config.yaml
n_layer: 10
vocab_size: 8192
rope_fraction: 1.0
bias: "none"
tie_embeddings: false
init_std_o: 0.0307
init_std_down: 0.0354
optimizer: "muon_hyperball"
lr_mult_qkv: 0.7
warmup_steps: 200
decay_shape: "linear"
batch_tokens: [65536, 131072, 262144]
dataset: "wikipedia_en"
Each number is 128 + 32 x the weight over its row's rms, rounded and kept within 0 to 255. Layers, rows and columns count from 0. Numbers have three digits each. The size before them is the row's rms in percent of the matrix's.

# up: layer 5 MLP up, 4224x704, rms 0.0351, rows 2623-2672, columns 528-615
# down: layer 5 MLP down (transposed), 4224x704, rms 0.0354, rows 2623-2672, columns 528-615
# gate: layer 5 MLP gate, 4224x704, rms 0.0357, rows 2624-2673, columns 528-615
up2623 068:171107141109152140120094077096167150140145128149207135117160132097092153135090089116112190140169168151111042140148129129164176102132105125108135113207122158153096135100156118095135110130097113171161129124104065137112120101129120154117114160113148156109107159182124
down2623 082:110128133147157116134146116085130154123128097167108123093103121112134125049157088093111115157121140078106177142149080119147142121101102148139120044131171099175179140142181092126109119124139117124091115159156147139079143137170074158101132111128094092062114143103126
gate2624 100:176110105125137160119129117114127129117152178089101118154105119148092161156120167154094154122082186068094122138090140147135172121152125061106199079144131171198151141119145151154123105083098113142175148107127179129100152159114131140124074155128107127164102124095075
up2624 100:122092100129093118106113132145100140137119073064143151157103182137117141127161067091142102058150144189141147137085134139169136079156139093129097120103141096102123088133128159094140134094144111124182138074107127176157104087058145118128169096054091085106106071036165
down2624 100:038160135139114109129103123161068119132175120183164071139160171144169113181130126141166148065137110162158153121098136140165102107109114164113135175120163098127126146147110193101105155087121138101120147137150082081119133114125133106157186141164146149135145120159140
gate2625 113:141134184151170105115105158191159140154089146127133087052111176098110119153131132080121098112135119131145185162145063136151108104117139144115125093126112143143071108091129076190173151061108134136076139156158106154114105131149153143137134134138100110125191141076142
up2625 111:147163141083080125119067097113136170180090124170105132163078106097125058109140097166117096148161154120133098084112127157158162107147144068108136062169099103146146106140154114140131150097100133085104172153152139172122113085189102176148109150126146113101093148172183
down2625 113:089141141127144120103159130098114185162136113087168130112197088038075147132119138052139074142116141177089084142111117186158157153137122145112118138070128125114077178124071063173134119136122077148101111157099106139136178064176113197108101138097138130165105134090101
gate2626 118:078158122147114107084249137146137093218107152149149133137205108119190143136116165134118106129157103115138081132146149126143119130151094156122145084116124069087119122083112132127107184126145142138119150105107087098121130143069158132109065129079135127107176116102147
up2626 113:098160109109080113180083154104109142155096135133074095068095173142162133121125153125119114087125087146117112133209137175060115119157080124136108066111093131092123128043113120165120132076098140086140081169084146072169150168056120094071152128151098132116120135077074
down2626 112:144115083125077142084074141138175179095105140160101161046134106111144134140111086130146117120140162165146131110149130096121144167170107121180130215136178112101141129148145135206158076156126071145129118125138159164151151140090124125131125096080167136134118111176163
gate2627 111:081209135126088096113126135075088148120040058120127075199140130111138132152136135130159129135136125169167113126097155144111106150109133146154147138147100140138192122132100128047183119175130130159204122202074084077106149128130156125095110100147075131076088093121096
up2627 110:098051141108161084074147191169073171112151149124096132141152177103121112166137197112126109129108121136146157146104123136156143172136116119129126157126147132087159098130091123137128152108085089114159157035189144162135140120183134208133154165113040122158152129105098
down2627 111:124164145134128065134137150072093079099166130161103123181143092093169125113146135131070124130137099176127149136131081135136047052122045161110082134158160183125170092091143131080147165144135115128167099146127149110128124122157139139058090176147173206134132127145083
gate2628 112:140173109106152131092099115108095135106148086122120079115151151105175171115180109173135157093046101137105128105166091092159142149133155134128068123174132183150122066150133146189180099123126090102079112087188146169179106116148103135160139159119114146104117125134191
up2628 119:089066082090155138209139112120131157146106148177178104106121127103078171084081137103129123109127160171202135122080133115155108136075109156111184140166084126105087134119106143124151096188110164134147123102091091137025149156144137141079195080121066183119146097087095
down2628 112:130085095163153136141113067124149167105142107112104127133155111160145101108111148151122117143131108146116152144099146098173127182073122167181171119164092126098073048215115108131190087118136113138139090131111130130060137156097135142110100190121116168114123115113087
gate2629 102:133169134121200124198142190121208119085137123116107107077166146147081119081204092137135152148149094136115081206161153172078104165132156130099132076170144152147127138113101124125138152088099085148141138173180186068177178107110163176150112098108129095121123120150188
up2629 101:185117152156189092194127201132177122105157135091107077054144143108097146078124081152109136123122124114102116143158108145080106119097139197077176074116195096134139155137123118065161120118108076129129131206170169138123140150121181177141110108143127078143163079179203
down2629 109:093151123136153141174138098117157170090117124138122108132140159112108141184153085114061160110145080150113144106129105169103098168157131156120159139195103093146120099134105119127132156098116106143120098157121119167115129185167113144070110138099134151125092086163180
gate2630 082:093081153174142070086129126124105145080104090142155147124086100199146099157087164139141133105114143114060111111124116146177130144155132140102145114099152101137078109101155165141127124110137095125148118073154125161112089129155173141103077190100106117192112139116093
up2630 083:169075161059102109097124146200092125151135164157088161187091105158101093134170122130107058116136131113115125087141151162085146138136075120115103175105070129084124039189130084142136116126143172117137151154123168078168062120107123164120121185115103106103120121142065
down2630 085:109112151162151175111129110111160139102088129109105097119132175133058068138149147127147157082185121157107069165105183149133142107078172159163176066157128080097115089130132150134140084143200121122146140140177117136115126093108107078137155130146188153118113084150218
gate2631 116:134160109114132147188120106119102147103144137140157102156149089156137178130158097096113108122127083076090147102132164094150107102188127126116144113114144177159153058187178066144115165130134138222087099117142113100106069141117132134164161193132106146123149162095141
up2631 119:097147102129158126111096137162123121117204107125166101146109179154136133160113144131066108127133049132128152102134198090127127148075137163127161170116127186157157089116152129145094163134124177160139120131104125148116074185187100133167148056111134111069147142097113
down2631 117:151118060097089022141082174149135128121089162044103119139140143130164081098110139102112119099113126138138096160114112137137118108125161111167102158141119141167093064041068106119115138162157092076094160095094148161145139124155057102093093156132143105117160071156125
gate2632 082:124132097141145080113092164213145102154204076079100164128187101142116121153059136171077159197083150128060134152077146177176108135133122040134136162109085152111074126135130123132108187096171126140150199130100198114123103144180135158140125155144079165107129090130192
up2632 080:108108110148107179169145091093138153104118178136157108118074165144146127117123119117162132074215135100163152104098127119108170152138134140106119127154153051115136107130197133080106084155071115103131089115204111063091136134115152105056182139093144090198132177137128
down2632 092:089192153149139105147122081125102130093112074143099118090087157152202183148138164136116166096093162110098084135164144095131127182170151137094105085160153109127185166162136121175090152182133157125092093125096143103087067103182122088091075109179135085183127175103155
gate2633 126:108134175077153160082171114137065078110164107156096110133135162108124128137081171090096061125133106125149133146115145158096076182155188187100134153150150149140158134144094096089184163112074124106053154151134088081143121175176153087101197139150156159123109115130125
up2633 128:105121126139097143152091121113133152137098088131069122095135104142165072123146153169108162106097133135140142146100093137134102095096090082125116120145074143136130169128127109147017053138142114166140113083105054181120113083101088113159116108075108098197120072162151
down2633 120:093112110153113147095086122204110159141164195114117129154144183069103085164150091150066144125111105108104115156123084120184130137133141146180122098148136116138111146173129149116106199145086086111149149127089095181142121103091124136116140166111135167130094154155162
gate2634 107:164141124111108115107069148127119157102108172132198190194125124221126170116136117132092202102098072105154120150140117121090141090118176127139112129115138093119170159149171082161163127066156144149083100116141152097123120071108139110185107145093062117069167092186077
up2634 106:057095174179134119172093158144137180158124130179126147156129115135143076152150094187146140133176130168122151166079114170096119112180167118108156156086101193171140170158115136099159090166141094118074136150149124111111082088043130125105083156134121050076104149174107
down2634 105:109089121152151100123101111081107087190145112133111154183083107087128093122112131166084179109086217171177124140133154097190162139116197192114172133146121139115128194117127068168131107044146064145083105096108125152139075070113184117086189128095138098150158094145121
gate2635 063:142176100006149125126037168143168149124142068173108146115079112073130125102089125121076120083074079135082151165171173181119121110150094115188151106107079103155144105105135110127242182133182141120163138102093153121111113120060175075128115140132128146140172089104132
up2635 070:138120096043137136137107193104111174139130072088197158103089159135121050143088106134065112135096123089170070152101172123063074144073105148130103083129090107193149160078127099153222182119125161104118087122106152150134168072119130112098130112153110165131165113069111
down2635 063:113150122134141084097065108158156093132127139148106080098141108157162165110095148091162125036142116149114185086139146195113112184196172100175091160126158140146170086137131081122143129087155108114172190120120148114129131192120148123110087120170108100140164117136164
gate2636 120:130138151106110152128167133128124135149114119094135181136170130083139171068148150086146173105109181163117092114106099130109119115091138166179146109164170121143119135087131174127087116146116133140147178128217186116140136139131125152064152155067105131145151098126145
up2636 110:138208117113142124126178142143129159128111041152187077058092122151101127115144081090144059104123094090092122095095157119165154141108150167087187206116114107086132126183086179130133159178149135128150061100064111104105090114164212096139184131144126121079182142101131
down2636 120:109152081121125145087139105110150113082083095152138144155123120133080124129155051164126087117114073133121146089117105134109128154132147092126136171115133082124137098109087072143172115097147090151096119140119127108110071208104130109094160148145120132058122137106135
gate2637 104:107157081142082134133128108124154099121150155113124144162130132139112153185146128127120150136143134177164152100141124139125136128121126096115093122108131146093147153089183086142067081155071122140183194126093112169147051117138072131093126078164132119163109095131105
up2637 104:118138163146115128113109104103151151144158085115046125179149099103138094162107130107132140168129153078198160128099134123178089100161130164155042143162160169064216147113173166106152131100123101219059074158193051120103069110143148140074057140074170135085103085160117
down2637 103:087153143099124104117131105137115111093126145168090158080110127173154072076173127101138057104158116108115124143155079091194067127125086189161085152102156058161074123136154098086132104107116122172147182060110125122115095113156113105102118090144103156144100092137054
gate2638 104:160142078075140145161149106075155137129140135085135151130110131172101120138143104089117148147162124101161182177101167122151114136088105112139101130127088178146176108108096119172125088135094181115136151152167122146134170110092084113108197138059079102122134132061184
up2638 105:183107110121141125212122133110172075122116100073137117149120118185071126107093117133171117138107092129091144109096194059131175108081111103178174161174124169092138082112134165127153174140099101150156156102117129122089131146178141111108160120098112133173174145093167
down2638 108:121103123116139182187150205187124122125091126156118114113163104099167079086173143133217144138090106116120140076147142109135118135173157151148154124089139187093136087096136194163135092152101116112128101175089141135155143142128077143118193136088081141207175131109132
gate2639 097:067104186119094191115081162129046099104109122127170124119139101102174078099102149113141135114169133169171110132094103136134096128201088144134154081159123145126078138143157124116084122148088065132104123106115173141136093131177154126169134138107108115167150076150126
up2639 095:164084148175149151086171192131141113147107135068121109171110164100108092122049118090127115120097147093088142103188125142113108098085134153132111117090122152172156099149104061176182163102146157122133175105155081147168137160150143128082119135096116125134093111145114
down2639 095:087145105115124137139153135127089121113082148047167084117188140109105083118093069127165127183096112102128078136145111105031145108104127155149149096120145127080132080143134094169129142139118181084103047151131096171109130108139195110109124132162153149117124031102132
gate2640 117:162143083138190125134171146103089149154131159178161134148122162191150116147162169078105114142153159159156100120162147101121121142105079070134119141174119181148140091176071106128126094106121183084118085212115138042105101106165066071122176189171112126110172118057141
up2640 119:149174109135116124110126155100152185089175053152142139144123107201143190159168139135125150155189114203170093190125123122118050136210144189138092136115126144097114115121098126095096085054035104086164146161098164170153198158155156119139083102133131182104146158125130
down2640 118:112057156124132184174110133092140097077188073141121089102070112114155141105153117142189161133143124089135104133135091108124082076145132138178177178122159123133044099094119120188163109160099084122125124176090064168056137115118134142123051055147186108103118129088071
gate2641 189:143126154133137099125210154137152054137125110185131125117108096148041147108164104137129115118193105130196173107139168113115123161123066077088153166186097136107150113113135125079104131111130174117055239151147100136145161084138090084136116150105061155177121129120154
up2641 143:130189113112081157102088138112099134178139074132144111134091135095169085080120134083089157116118196098085097135108123106186144152193094164122115127101154136081131086110131147103127138104176095108142107100109103100121114160092188112135097117155167120161168151112131
down2641 130:144108119140114160118164197115092083109119131189137108143131167123073154127156125119174066147167127135116109110131119159146126173100113102089138206152104108098147160121124108127115106109082159169063186127137095156146153067089068137113109111097084111198125136158138
gate2642 128:156107161173113081241123134141128206110115141095076062105152063084101125140217163149109070143176129110130086165147118105127163146114155123139087097139149091156095089171175113135168162138063192165122175121163148077115142099113127134126102102049113124130129133143120
up2642 123:119093119122108146171163081130082138107112117116106113122093202101093158133181101200102073157124130056150135102149090107133140180076119180098124082129109116120128096177158149095150128170062182122164124121063161170145125074081109169108191072127167170100136154073085
down2642 123:108113179104133112151192066191090098112109111102129142145126102111140101107105146179111011186104134109106122113177120134164113092177079168086131069143089081110178097139152125127163029095095063129135153080151117110174132115134114138098133140085141127120143127139140
gate2643 109:125144140147119176158147140170198145116113113098183131096116073166045057176181198114099166172113166143095101157111138190129093126131145167074095152158175144117125083122149071153137124116165120146132110129107170068115119093146145127061113131203161136165146113157131
up2643 101:102125119124115109137154115162153134135135098104129124111105117120112139158082164148068128099098088148167120120097155101120122134123130055127076120135099108172163076177142105144151103171134149087102101067176157143118121109122163136127089098195145109166154190113096
down2643 105:132114160069158112189109119196074112148111096088119178177124140146142094165107135138116143068067145126104159110135148139104107114118090104108130093115081111136133142132141158152054146124164127128097113122182177137050092132125172141135104133116175135127088167143088
gate2644 066:099150102079090126153088089191106173098108113122072130114103124176106116133162089130126164158168082126137108157129171140174151129121082102177046104118080143131108130151066155065107146103129167167245133166073174134121157150114180138128129131144138117144146185168103
up2644 066:124094174178108152098120155117134087159183123100174085157171116098125134119083137131110101105075170083152159165149079120117125158107133143084161136125114118097176133084170098207166106136130125101058081090175067121119115109118099097163131126079100142102070043062137
down2644 075:156132100116156166074098160164153126192110124168147123154086166160188128041232090114147090147133109147199185150195182137157121151128122161188155161158136086128100166112107122112058116118166117112103106089166059088115118155151125162125190168140114114057110176132088
gate2645 100:127099117130156105117126133076129147141124104123072126108118109137143081116100191163152109163128150157095188078088146087086184108131098105127131145156134144048150088140155125175138091114146130131150110136180142121096153122090159111101239090141104134146140103127210
up2645 108:099130200077138140099120103153088162072135192081128124160115137158128147172117067061148157119117123104203105140156163130146132149101152137130155157111102087123140158158123152123101109153138107132145091092102069141099078145153119124190070098063138092206103207109106
down2645 107:116100139091132204126151168088179146121082096136129134096123133150068130080115167107156152186153161099146145071061144149158173096156137082115152118138195117103145089100106150089125119121172167152104130118167110140102179183147176105139161105087094169136154103101124
gate2646 117:169119198117093121109109173151142106079143079151082136115144105172128106165158131134195162128093127110076135118103139085134183097163161118174118121128101104151090116039118117094105160145086155162119139119142192146160156099124133147087116145154136127170165161049114
up2646 114:116136096137127166153154124099111116061153181113062078096120121103099119167126169130129184173075143108135141107147154085113110118156143175156074072085159164182149127098162134140131102114109164124084110060062066225110135096121150161131128152129106090145116136190164
down2646 111:164132092137107142154130138097139124135108155112149120112163143134096142066170150142089120113105082159141072133095145087099073090133124103180117134185095120143112143114103135154162111193148181120111141126091155146087151106127204153092132171127182112140114081101137
gate2647 118:090114123155132106105124104112114190114083083098128129172159071165152151149094158104108124139110097142107128121124128103137145165120138141148088090089139155153136166114155127134112112181091140093065170095164102062104121078064110149134168104183092112088134176100169
up2647 113:158112147088131167139146096155210136120206102151099130120138176105131119121152095135099088094138141168115106131081118111201084113107133149081166128151140156097093102159117119151064109120169051120135107128121180182180183131126107121132192103116088134127168071116112
down2647 115:115133108131110101116116096111160140110146148176139190098093084084203168109051125128066113065147139165159105160124103106155131108100142136116138138118125122112105119131112120139128077139141161091151071101126180132128104123148127153127153102092113138144074138154119
gate2648 152:135165113134091105127158195174214106177102152123096133105116097120156190117196190098168169089183137133200144213136164122122139091086144151124147133094166122145111152122165107103125140113132115137119164069159108139128093118156176139110080155146188144099111175145133
up2648 134:160094080144139167066223141153152076106142161154090168128092165108147145145145136141090108179120109089217099180119151158167128078095101164112136074129073156117135172149132147097146157164125185117122146133122085148146166131130175154104049099175099159117031144156137
down2648 131:139131129113134165097195080132138151139145154087136170154161138145193100102105180164090120117062130122101099088105118123133145113142149134119087105114089144158164125106134107091109152103171110092105164101160085103154139149083146143118144129134126146137144115135160
gate2649 104:184201150121090086116128132107101159214131073136143155085100084133056128137157058148154153145117125129101095090100101197137102127115181145091160095089127140126210092066157152155177165080125162127127070119174122101104149137133136086091082169194133190197080102206080
up2649 098:168096135164180164151141091091121182160083122113200103147166120138142106106123112122111115137141143128109180154178210124141143191111133147146114152139116134118165147130169108136142179122164202146121064143104137119033163129078102210165093202123095173100161074139143
down2649 103:182166100108139106088173163146151116122134047112091115132113088133091153125109179146103124123142161121119126107172120145159063141156169122059140066113197096109133153123111047177124149089163134145096123118131138096072148106164110126117148120137200178118131096178103
gate2650 123:181193110065122097097129082161121120139116129100184129122131132163158102157139108062173145178127140110166133136132135089148135141081122165126104130059052131079116124107141174073154104111109076105071081120133099144133141136080078142107135134178161103137142126165121
up2650 127:136166134060118132118154093178115110121099171143158109140134183100115121113167104052118121129136139113129076073093156109139154116118096113094155105113081150142111155108147167129166179144138106124121132168099129135149123146128110083136132151124208100171113138172096
down2650 129:135097118080105094212168090086129149153121127129129090118065115145089135128180065091106118127125144082107049114075098128118093094115102141097123100107172113159152114145126152080106130169177080149102135169079164120162134165143135106119119163091176068126179115130111
gate2651 114:112154196155124077117196150111111100126155156166158184129113129142173182142111201127154123119188126110076162073120103123206154134211143131052032196110054104104135147102111126102154116139149126183120145119182140132086134194132106076172149173126142120119118114180123
up2651 109:126152138130120110130130132133237129129120173154148098127129143096169184139148154104125117137086153150139144093125141112196107103126155189117117089093100111087147134107113166165086099161134094115114064120102127132084090145114074086181159119094099153097152110177052
down2651 110:116132146142126083143086228110150057114177123137124166136153144114158182128164117102153092084098155088126090126199126121195130140125157120064149143133164218087161147030102186146094130069139121129155094122131101174115138098126117084198081105195144143074144153110093
gate2652 060:087140132146104151126124117098159100138190102087089153102119116111192122161158134127125156130140123102138057136091196165109091076106121072142116147202138124174136149136116123116095129144090153105168131085141159141051074136051126120170123098154091127125203151093165
up2652 058:145139077133113139139169172101087123131108082132200120148120122177093131085087101115112079173115169080108184135124099175166164214117134173150121066049114134123122146139152113104161171055121119077069153171141088137148179124121091115124136143097126131146144125106107
down2652 063:072158099029142121113190133163139120144124156130100140107103054179153091102170133139074120096148082087151139151172111088133122087152158150112156120128174181105130106115175154143149146119066086134127177087157162165109095169163160184152119095107105133142140091140131
gate2653 108:146047121150088103173066171117109079115091144143157152094133158094125083156146152107144103208169136106137112153069106177114215202109137153126136118127156182149089141123152106052151185186130132187062176133112172161173140137176098051147143118147165124136128122119063
up2653 114:102134079123163158077205152123136169134083049145121116141119203103136083102152095101041092095169141232105124190198111142130141103114095138109117159153142189095086135134138126061128147113115193148103147162195180181119088176136073108121185143150131109171148140174168
down2653 109:109095135156078105151104124163194147142134094142123154117095125087114141127143170181151165149123135137137154136131135184123202117184045129142144060140102123140063086069146147094094091140111117047134102105138135085145175124150183156147133049070134056099080088104055
gate2654 009:163144173131160127165172143143153159143165124125109182185170118128148108133123118135077041098194102140099222135092167190099118098122196124139112070176108129119197154129094149095162105166091122119116119131153097179163099143157141191142089093135142131156099127155071
up2654 009:106153134169189135153120135117093152137158150114109131141141126105110106129136113127075041071210077122090250141108138169072126099113141105137125104163146119125180178159117169135179121142108107138153122124126092164178110133161161162103101136138183135153111142101140
down2654 011:084107124193123124094111086129099157171142121151116123163082115097113074059111153070065110100085196117093106134102106191056124114214173176123130125178124115140164120187053105082070087106114103172075133089203121158141097156130110183130127146107123123131105161097155
gate2655 119:172105148155107146121108154149137112108107105135092171126138137128132095109090101155115165147098167116207159131067114132136176121148137151143123122118117165086120142180154102116118151133101097179061103164155124184125102139117142100145123127161113106143167065075097
up2655 115:145106148162111155127091177162114150118133091140144135136118189158202092142136122150069209123086188142144095123102154165106124123120123154119138135085143140121123128144130124111137158098146113158089160090185107165111065127086151111172103106119170112162116108077153
down2655 122:198165137146129093124131141133063104134083149117104087088104165160112126131107116140117096199186221172171117084136160172111135111176096132111185165097157078136189121119091122119123092114160146113109130209122155160165139118141160168115138135090163136194054099109153
gate2656 099:117166121105155111128103120096142123139104068145117107179103109167111129129160123134130102091130115169142128158151087117155155145094114076112114125201105119094148120092122138086129123098131164186119113166153154128139089183212095178094124123118160107145158113180068
up2656 084:146051153099029109118129158121097116158111195149084155166129136133102102110198145134116092152167126172146148116125140144096105087110149129125172219172119155109141079151206199117149135138065131128153152124135153150107138112140129140084142154149107129160074092075139
down2656 091:121130136108120104153109140092123089153148134162146124159086157168094145103151109131111097118149137188142143132133124116162132178098123153067168193135132120129130110129140125133124171157087111121130163104124145151062106099143094172130124143092092119120095095138091
gate2657 124:140111171117112177113122128150185125111157179171176201082093143110128144143071092170136159166122135199110164069113154141147120098122086147109157146095137182178129099110124099117150150129154156128150175116088117159075122149091077135074077113129114156058115156187124
up2657 126:146084172133166154136126156178158100135170169202157193156133118097134155133083121155128135125142118125113127071168101126109174133103141130163166146087102144079166115075117113082149141124139128103129152128094121139097090133125131118078089095161123146095121089158157
down2657 128:159139096075166183151102147124104130105169149125088137134129139103030152177072137132135097117146159103140156111152127197092171077160110106116145129143132163112182161143077062136183152165133143131103122099139108147172115134083139115113118117152129152123097121117165
gate2658 105:138096106177153147090119078150123144207167084119160139135138167117096077105136137152117082133105123122162058086128120163127176164097154145215178119106204114157150087121198141117096140166152112084089134155160160150099110119112172097105125115137113133157146110110083
up2658 108:101188174113143156140122123108164100089085112162099067107078084138164177159116123125141155174137095162088174148121139098135067053153102163072068110071085136111164170138086157115168104155134124193144066089079131099152132110141105145127113140127112121119160141183159
down2658 115:068133123139052099143169159093100150132191136106161143136074144141108120104125118090157096098102108114157134169135137082130142141102104129116079131103118115122089150112083126114142163163143105140109124095093161122093133147192138184159189118149124153077157138123182
gate2659 100:178066133110096169112086149117149081159108094127124064169095130151173146158158145119168184076161121118104113159122234118102055114081102102140149106111140117160125132127128114150095164173107117109143106104059141127126141143069071061124101132139079117095163145129140
up2659 102:084169173151139156097152180086102113134136159095101200147146118177154077069167167094160087119126125133157178133116137157138141124172152174117114134119140138129160200077098136122191110111109137090139142137169188147130123098134109117132144119151133106155171162145092
down2659 097:176156169214149117179094125138119156161095119140162058101148095089067150101094100075092084135155173128147082122118143108099148049126162082143222142155149123171188086116118081162130172118136143181179163165083144081085104104116095108146151116081136141133158179121137
gate2660 084:146180112074110147170137150083127152086141073147026157086128167160211157154070156140108109142134127108095064118106159131104156091173094164111221160155121097155201184174131099128169064077108147169096134107110168068182182099093115165092072131128172128119123091169120
up2660 088:167103148171082070169146137054170142107138092123093148109172151110121157148101193115114111162099146135094058171155135118071166120178122149146183136158132175155159143165124099178139143113111134137099121097133144066074147160090127177169106114110141113149112071175061
down2660 093:139190150075113153128155151125136114119097111132041081068078140197162105113060110108123116136194138101085126141142107095138117159172148126101152175133120091178155144140198073112131082069108117125118173136100159126159103149085083137092097126151127163142167148136169
gate2661 098:150122116144132130152127129108153164194111141121107097111169147158110127161082136084130118096163082141090136157136119106071145092182122087145147133116072117133144126073151103155169153139128136148134084090064187114108098112098165209099154142108137093130158153131119
up2661 098:077155145146118084128104165169122112058118113164145136172144099137119121063157131139167146224134187129183183102132143178125135137140169150168109116126151065115130117153132126119125101138106098142102158125150088164081086179138111121178105141094146168126113120155174
down2661 099:144087141129153160100143171101134168182117127130134099112151074147088110160102132207176155117166119118190075123083160101093063134200106130142120159195128110142118144112128120092065109121134094091059164074153100088131161084204165138160174138174150120167085144154134
gate2662 110:134094149156113099114217131172088131167069166175152134078155128080141167077111123194114137076203131079100078097173145149102184068124143139210158139094118101097058139139104038144159148107168123160100113129130165160080112146171137088110126126131069125057105079161092
up2662 111:109152153133168162138131151139141111064178111102112159062132121159110107188168145138095092149085141085046139127107125167071072125170166108154139115154112167087139113152123131119148124100121182165053136104103126124125167109128067113116185121106077156126174129129172
down2662 108:096159119107123139128166077114101123095161108155095151134189118142153134107113133130142128088140141100159129178157120164138127141123116141143068144133120138195086070070151080093140071137143105132158150186150101088116063098155104105154139145135110137135129097084079
gate2663 102:114107150113129120132088155160172097119151087103139081158140147153044111162148128136118165130040121115128140142067143137094103179117059118227111112143114118114071184129092095095125115143076145118133093069072075160165178087124151104145140093133138113129071150134162
up2663 109:177095111148187120113154127134120162179180075174150109089159130061171137126095121086129128114155149150080155081082137130121141152171105102122132126134132112182145100102070136178142142131157186124126091135147153149144096148124166146112149172167117047052163110089155
down2663 105:106183147108127121117132152107089148110104093027091113117131123135135144140075091149107130111165086127166111155172176126145108168126132172121137141180136148127017148133109101117183139086164142121082141149134126145179097100089159117092126122127089193080114129112084
gate2664 106:079156121126070150142177135133096165110131109113113128081108166098090113156111104103100093117114096169138122181145171111145152156172145102173113171124122100129089108126164144085136103182115101126122102115094106106120124137129101114096152083179096174149131121138116
up2664 106:168112129146174101173079156137127131112140142112121078159157117192151164099123131113164162129117136128100150118135091158145110132102157119131173113119147122133121170133074090121174167091146160176088150138117123102117148108144118154139089215097160113094107091120126
down2664 110:117083084153175126102111117142117148177139072072146187180146147129120099101115207126133135133144142126112085097110134185137113169112078106150104100186147116125178190146086098133158093103077105157098218156164112171082090123153153154138148110129098105124130098120129
gate2665 114:080162119136081078191153159150164169105142049124197134102095191198131139130101102111106171147126108139086107150114132129142084177135191155101108142085149157117127101147120123095140103102073136113104152078128101084112125149119101166127125077131154124064018097147139
up2665 114:127108142144172148068149130110060107110127121109130143122142183152104170089181120142186101117165154119047164115128110163113165093120144096156160133173080186162116093200159101094081104145088129132116167148175104139135145141131149170147156089149111131175108121150136
down2665 111:146164059121111180169112165103121123145063107098131139161130123159115128072095158111186180126112103138200139131089146152105083162206169123147135124117069188126129121139132173096112101126067112138121117158092156121156134180145099156141111092115067091103129116177096
gate2666 108:133110131141106167089099070118139157171111144095153140167101123136128129091123145145181124111148089179098118143123140111130147152088137133179142148104135133165162115158161142170115122091106168115124125112058179116148116144143131082077097155125080098243155156119074
up2666 106:146207132063124084090148153164064168146174142128122099142152138175055079123147074131090118137158113166123102132115114137125153107162120148158109082109108155092185061174096141123102107147179108089109067055133109184057117226134195074097126136091115138128077153130108
down2666 103:029104109104095176158136117096138152050144148135194145162093173133148098183109149175096092060097165167116078147156075111135151129155145134153113128090141155151124143085101160085188088107120194110095141131083134143101103075105189134149114153093185145076136156108165
gate2667 094:139214136042137117054079138145099087133133119124078132193106106119106148107140126102131065102145132094125098180144117088148170179129183137115216103208142121159194134105110170159115173121123182080123130139195131074146111130154109157159100145111161124127167139121154
up2667 097:162126117146138144199137119102113178131157149171091070112118125175116136105087138133131143144085092069107115163084133100117150180112136121169085098149109112164147170180156132127125193157081119138186133088054143125194112107127153067141142135139132142083093136086045
down2667 100:078112146169128145154177140111127191136126142099177121126176154150165190123173132075092106136149123122120122115118204091146093107144171079157082118111113166166152102171105090073148141077066104083078134109143169130126049134159172099092103151099169128105153089133127
gate2668 087:148085124176127115127112124091153087128131122107164052092119194101130139112162087126097130158137101122148111144183107064119140164115142121118093114134156142115106123092216116131147141151172119094150169131171056160132137150094109172170143137142129079193172080103097
up2668 092:173160111063096147116175099111134112121182154179076099096133156121140168170144162110178122166085163071155146196120097151132164143096129169151147150153116153116090181116151146119188113148124163112129184115097099121116180165129151161112191130111098128160168054116136
down2668 091:110117127115083145172119167098104093111113108082173127127149139085168114155110099134161133144137188095118071107093142150156104121169104139176102096084105149106176069118126139118108131121136134097076117163100153122148121069092149071122113112127126173141117156129109
gate2669 105:166167093120142125107187101099153156074131150112158153045125080120142081108084150168104189127139150161134147075113162144131135100166065177108123111118092123130063116170104116154164102144135131170144143103123130121139187163151145134125114093166170159144106175070149
up2669 100:085123072167181112124173105131187152094122153140160097106138230081182027079162108175098150159122148142106132080145077089169183112118103153051059149057105090140106128157068108105075162123083099106107096143121171133152158160127122122125090065129154225106098180111085
down2669 103:148090146067101182109115152107087113079176097142143168107154120074136134117104105093142210094077122126126135123092095078176121122115096166107145179068133164177119113093126109133099168159123111085160163156179177115143162094137072116142150117121186162146096156093155
gate2670 088:177147115078128103125157148128106118091149140085099162087156063154160158151145151099123111119127125123159151129134132129160101170167144076118120115145110158213151157091171115178112191128176075187142130219082172109149160106087107087116145222113142150165183102168172
up2670 092:156069139097075046127100164135142035116183143162097147144135118134142171069156198147189081129151153124180098103106154170196175135162172085082144111154108158211134071081095144174123127111079104139146132112163093109118111122110108167120127133173137086100121102137148
down2670 090:131199122114099117140174121109102225130069127112193092132080117096128061138112102126096158145103098119108082160112210096114148120139183130152113108160078099113161140118136112070065131109141093132191148164121149125211135178100157126132156197091131148113136139108138
gate2671 106:125118122119160103114173150200141141097151092147115071178145139121125134104132146046146145097116155118178160063148127128128102176132190151148077160104127081116158112121133163195164152143065103129086129127085070136091133071142087125138140144107091180153150157197132
up2671 107:120088068103095125124132140147100156096165115159215129129191146148108162157042185056121124154104112178134046072184089184145063142168145130102056153155102089145139095144132100201124138118125094121133115152099049139124184146154144111136106119111092140115132100153164
down2671 115:152101081118109164185114143179159136078154066127165147172123161099123170112142152113091044106149125119135127144106146142130093135187119148059138146146122124161106114185095140162123155175119163113090124127126117197118116115105173174106091105171170141106111154153169
gate2672 112:152200121179144133093151128175139081155085148155174127168115156197153114177194161175101146182146102142137209139106129179071103118152137117079149119108103131131092148088143089097139172141154112110101084123182157076172123072127179106169148167159113140083103176129130
up2672 115:080174142093169182135101138096110133151161106142119113154115057152074117100113140141151141118111140193113097150137087086195135141073129102091093140125182155128117136153112111098126144110143059195171103144137128171155153119144078145143112112166141137131184101180176
down2672 113:111135144094135151106143154092121110143054118146067154172123113129181222100158142127089162078107098175138129113127179092166131107128097150109096153107093140166139152114120136117132044118150188159127070141116143135063124115113126096157166132164115156086152166136139
gate2673 114:129101128144085112184190123207117114154176130141141154086129159146079153100153144188099116106103161122113133120111191111156168146146163116161152084174172121072132126105080117163149112111144145117098137205189169137082098152086142117170075072155090152172139092156114